config.yaml
head_dim: 64
intermediate_size: 448
rope_fraction: 1.0
lr_head: 0.0152
doc_mask: false
dataset: "wikipedia_en"
Each number is 500 + 40 x the weight over its row's rms, rounded and kept within 0 to 999. Layers, rows and columns count from 0. Numbers have three digits each. The size before them is the row's rms in percent of the matrix's.

# layer 7 MLP down, 160x448, rms 0.315, rows 93-159, columns 384-415
109:592504453455452501520470536484447485540479563491472520509462558486517456501499536495478563534497
098:483552595491483528487524474485491496454548530497524445492543525493533446439519540538578511474490
090:491537456508504470466480470529452477472551510508466497470512448482444421530516489518497506518510
106:572492446443591510485506524546496514538468503567563495505486408524478519549479513485491421460518
093:492509536520495443433490584548416487461511612548497536478415505521482501533455448556474464538466
106:585502533549454469474493540522541552482541505417520509461489522423512413507519486582536572515493
096:426513453515446530488530561477421479530503498474466480494537517555534565504420462524478533480548
109:534456443502465560499522594527499528513458523495550559509499520482479474524490550546501544520552
092:520513472558438466486485474493493454502511492475510578527505498555489518563468515489443509500518
102:459445525501429525465506533515497510480513428538534519474496466546478550524456506551498575449520
107:544452467468492501485446460472558508451483489466510525500496453488618442520491467523534489577532
097:483475477507538500549477480567437605476493512438509517520526522444447492485560532521537527488496
096:438501513585531493504463479457480527500557471582472528506502498521458435591497479530501492491475
100:534548506444510526552508497465415474478522474477474541475479497507499507518468534514496455508494
096:503401563532520515574527474565515492538507517514464395482473500483537535525462477452503519572488
098:561525448553507533501447588506556515479483548456454555555449552474469488510471479500382530475497
104:438501526512495473510524527474509465518491505480496479509409609540525479516513537538477507505452
094:586429593508418546508470510473432467467509518477560493485495495501416521515457450504531492465409
086:468541469506543465472477459423473475498467508554433508473523478560501462545422516479431450611463
095:552484581549548466516467470419485524470474471490504484485522515494456541518493598494498490491512
103:502486546453548538490588455481554445459509474519528531495549497459470423509470499536453478508476
099:509488496543487462476481459478484504397472549522522607471511495550551460489485526524561504420565
097:543510538500511488503562483472440498605531480526500484509518530523438500492509504452523505453443
111:565479529491417565521521512493468553579479542530480490503484536412526475455486499502392448470474
111:480589509433498434500463456513459559491542535490567594450534467539498516490453507543480499514558
094:520528543532467538442441496470474587459479459449584520453446506573526463523503445408490523456559
100:474524511508533444497489557481507548501540452480507536455465457541585462505541525490459479492512
112:517535464406506514492530601503482439512517432505521483497534573451473560458472537525510470471534
098:469458536551570495478423444467464487428473515499451467488453487468478486462521530475484448453436
106:511426470515530535474483513562523418504462560525495521427490522503486490542535511453513503460501
097:540526468537478435514491515510523458499540526520517483445494502450557533448487508566459518488443
099:477554492525492456533525512580453507447453583469468538497458499536461501476443488541505529494536
097:497419586520445487467524443495545503463449425518474517503476515495444534526584511481456473427492
092:487462557467545479522559470505506528499517528496506480509513411468467470540526540511548459528497
110:493476552461539469548490465537512482502526533459487446477465492483489521516569400485493494518470
106:500550460481439523538476501520513510540564526520532460468543414537456489487483493532544541464532
095:503469484449568477505414570580500524585427511485507548516533540496530485428469496483448484413511
093:533506552477481422503496466492513534544572491547458475514502455462472432546518424485555470502484
093:474539491511495509427420558449466468491508491604491512529479509491412478512453531500462465554480
108:468530387506491570505482502528424509500534493351471549483426507544497461604470526483460498437458
108:515514522474502509423469509592431578527557497467522484442473570469477513521462437530494530473509
099:437461563481568575504513483539475477547435454489489415524569454482467502553499531526515422564553
092:534507518466548525466479466493474533517473522506507515494491548443550479438479521533441506432460
100:493526493544450532547456560594508532485434508509513460525470501514562597508543531494480565481426
101:478498473513509529518487510466426547523510489490461507554538531426455500492509399510527483462578
104:522425539510529493484434501476545506475505438561507470524516455549432496555549546448564524495512
097:427515515510499537524426465525530492476467467442498493456436468496395512494509524535521614510437
101:534468525609489566493494497464512526555446519446544470499517486514475507522470526512548520494409
107:503512492521555453472509520502474512471562567483504489522534452544499522564408514544528540486443
095:467563515520566509563434513543502543499555481493487477537508522486486532473502536580518455559416
096:452481419548602522487516419463544524506505468531505483539516441493489535577579446523539461459471
094:442469535547459475499490550583472471523472515460502519472458491512464561453495525450624527515549
095:510557480490465452495509495477490516496406500536482429504467471491540437485517490510415453606522
098:479443473548473509493467524419524538471520424488441514504526550488460491541448475547494418538439
092:480521484461471528516497524450557452581570421523549599452541502486476463469494525466532392589478
113:576472452492441502546515556490531471478410459501462551542435494532473537461510492536517546528499
103:469490465529505463510514546655496494499440447457500499500508497560500495567499426496577567481477
100:461493563528512521460556469424444548560530512499427440481527542534502552488475471535482562475417
099:478487445503396506519518525588528442539516483470463539492445524507532527493527461428505435550554
104:518464469513537457496487536524483501493449475427463539495484587506497479507432524518548470491466
098:542471533478470491500490446462557528432473456470489493466433448490497537518558439497537498536485
110:527551468561530572476496464489507500600476467480506532487483504573472471513505467492533524591465
094:572487540479459584489522508472479505556451488553499602487493481485497458505557470424582573516412
090:440528491502455471490527438473576458503478583508530531464525527532448438519510502544554526480500
103:495436467501440470515486483565553489500455502508506470504477470500619499501500492500463490508449
092:503440514595453547478597434473536533456453525462527588543472473438482502557545490531489478431583
098:446560566537518516461534503458474499581512522485505449509479538482460492548508530504491527463497